Weights of a small transformer language model: 11.3M parameters, 2092 steps.
Each number is 128 + 24 x the weight over its row's rms, rounded and kept within 0 to 255. Layers, rows and columns count from 0. Numbers have three digits each. The size before them is the row's rms in percent of the matrix's.

# layer 8 MLP up, 1024x256, rms 0.0495, rows 1007-1023, columns 128-191
115:094154159102156134142148135102144127109143089189140138121119107111142140107118117096134140132106081066100126130125126102122101094116175134146079086157127093137130126128145117117086130134169127
084:151101169123141130119112148114148141132133117113091132130130089109115157093101138089137138115125100171119158134094128065097105136161140108114123109136146157114176129119093167146110124126187164
107:123143096130129085155129141147093123148142094147116138130109135139141135134136147133119121086133122129118113114137083147112093063120140104146110144116187147161121102121110116113134172136124147
111:138137115121100101120127139131144108115164133115137152106144179141161117073063145119163117127166150110161123094164159130084108140168085161117123113137090142124133127158124161134095098129098161
103:141070111121148185122145144117091137112154122178152150141125146138116139118102138162118141157165136090162121123110123117133101139114117153154160154152157164142094124111104106118115106084153113
113:145130179058144141070102152124125085099131122123110165118120130145122122104089109108170147112124087121124140139096167106168118141112161115136161102157138141114102162134144099137076150099117139
100:136172128113121147125117145141103162139148119168154124118163127094086098138135128143090097135139110129128132145084145117138117130105131104168136079103125108087127108134159154124101119112122134
100:125185163111113086092119122132124059122112130121156154180131113154085145092033122132105131133129132138141134148136175146152106129135122093140127164147092127131100157154128105086106137128099118
103:171154163106087131119130119098125118119114138104101204152105086115109148134125157124105197120166147103158101159099158100104176124081135122146163075080111111103103148109146175100146144130131085
107:145143131113099126134137138108117153126123114113134143146134161131089118163162145146119134148127146131139152105118136139085121123080152098098131185125109153164150152134153176113113114124130140
098:153168128152124138112124107114087116141111164136184094127157085122140105099147154118125157114127145137160113086108156133156166140158096106156064128110103092139106118134133162150088148137108153
084:094153127145115104071143100118136105111113106160135114118116142156122118112167147167131112093139084169122145154177098143148147111144122145118148098112080108139132145123105115144095118176155083
097:140115097098143148129093094147126114084129156159116118154097138132165137145080120153117121104124146136125096166135159125145109114074110101099169122127166162076147128156124127103097122165137132
093:088210117164131110130133127099138098120096099126139127139152121151135122139156133131089076111143145158157094138126122128161106125130112099095153103124108127112082135127138133126096110097131111
108:145166128115161152099108155121171168121069142140105083109119107125124172139134149091118152128093108085118132131144106138114090134093138125151168161125143101159065158153097139142108115148124107
081:113114102143136059104122132103116132107102100164117057137135062125110134119126174133115157140146143158132125110106101118116133116166052134129183143156148161127127139099156137112182114149131122
071:104152101127134091163120150101144119137122153138135154133124107151121157085138103098090130162131107087141143123132160158172119168100154106076152132174110119164146149162105142144116145140137111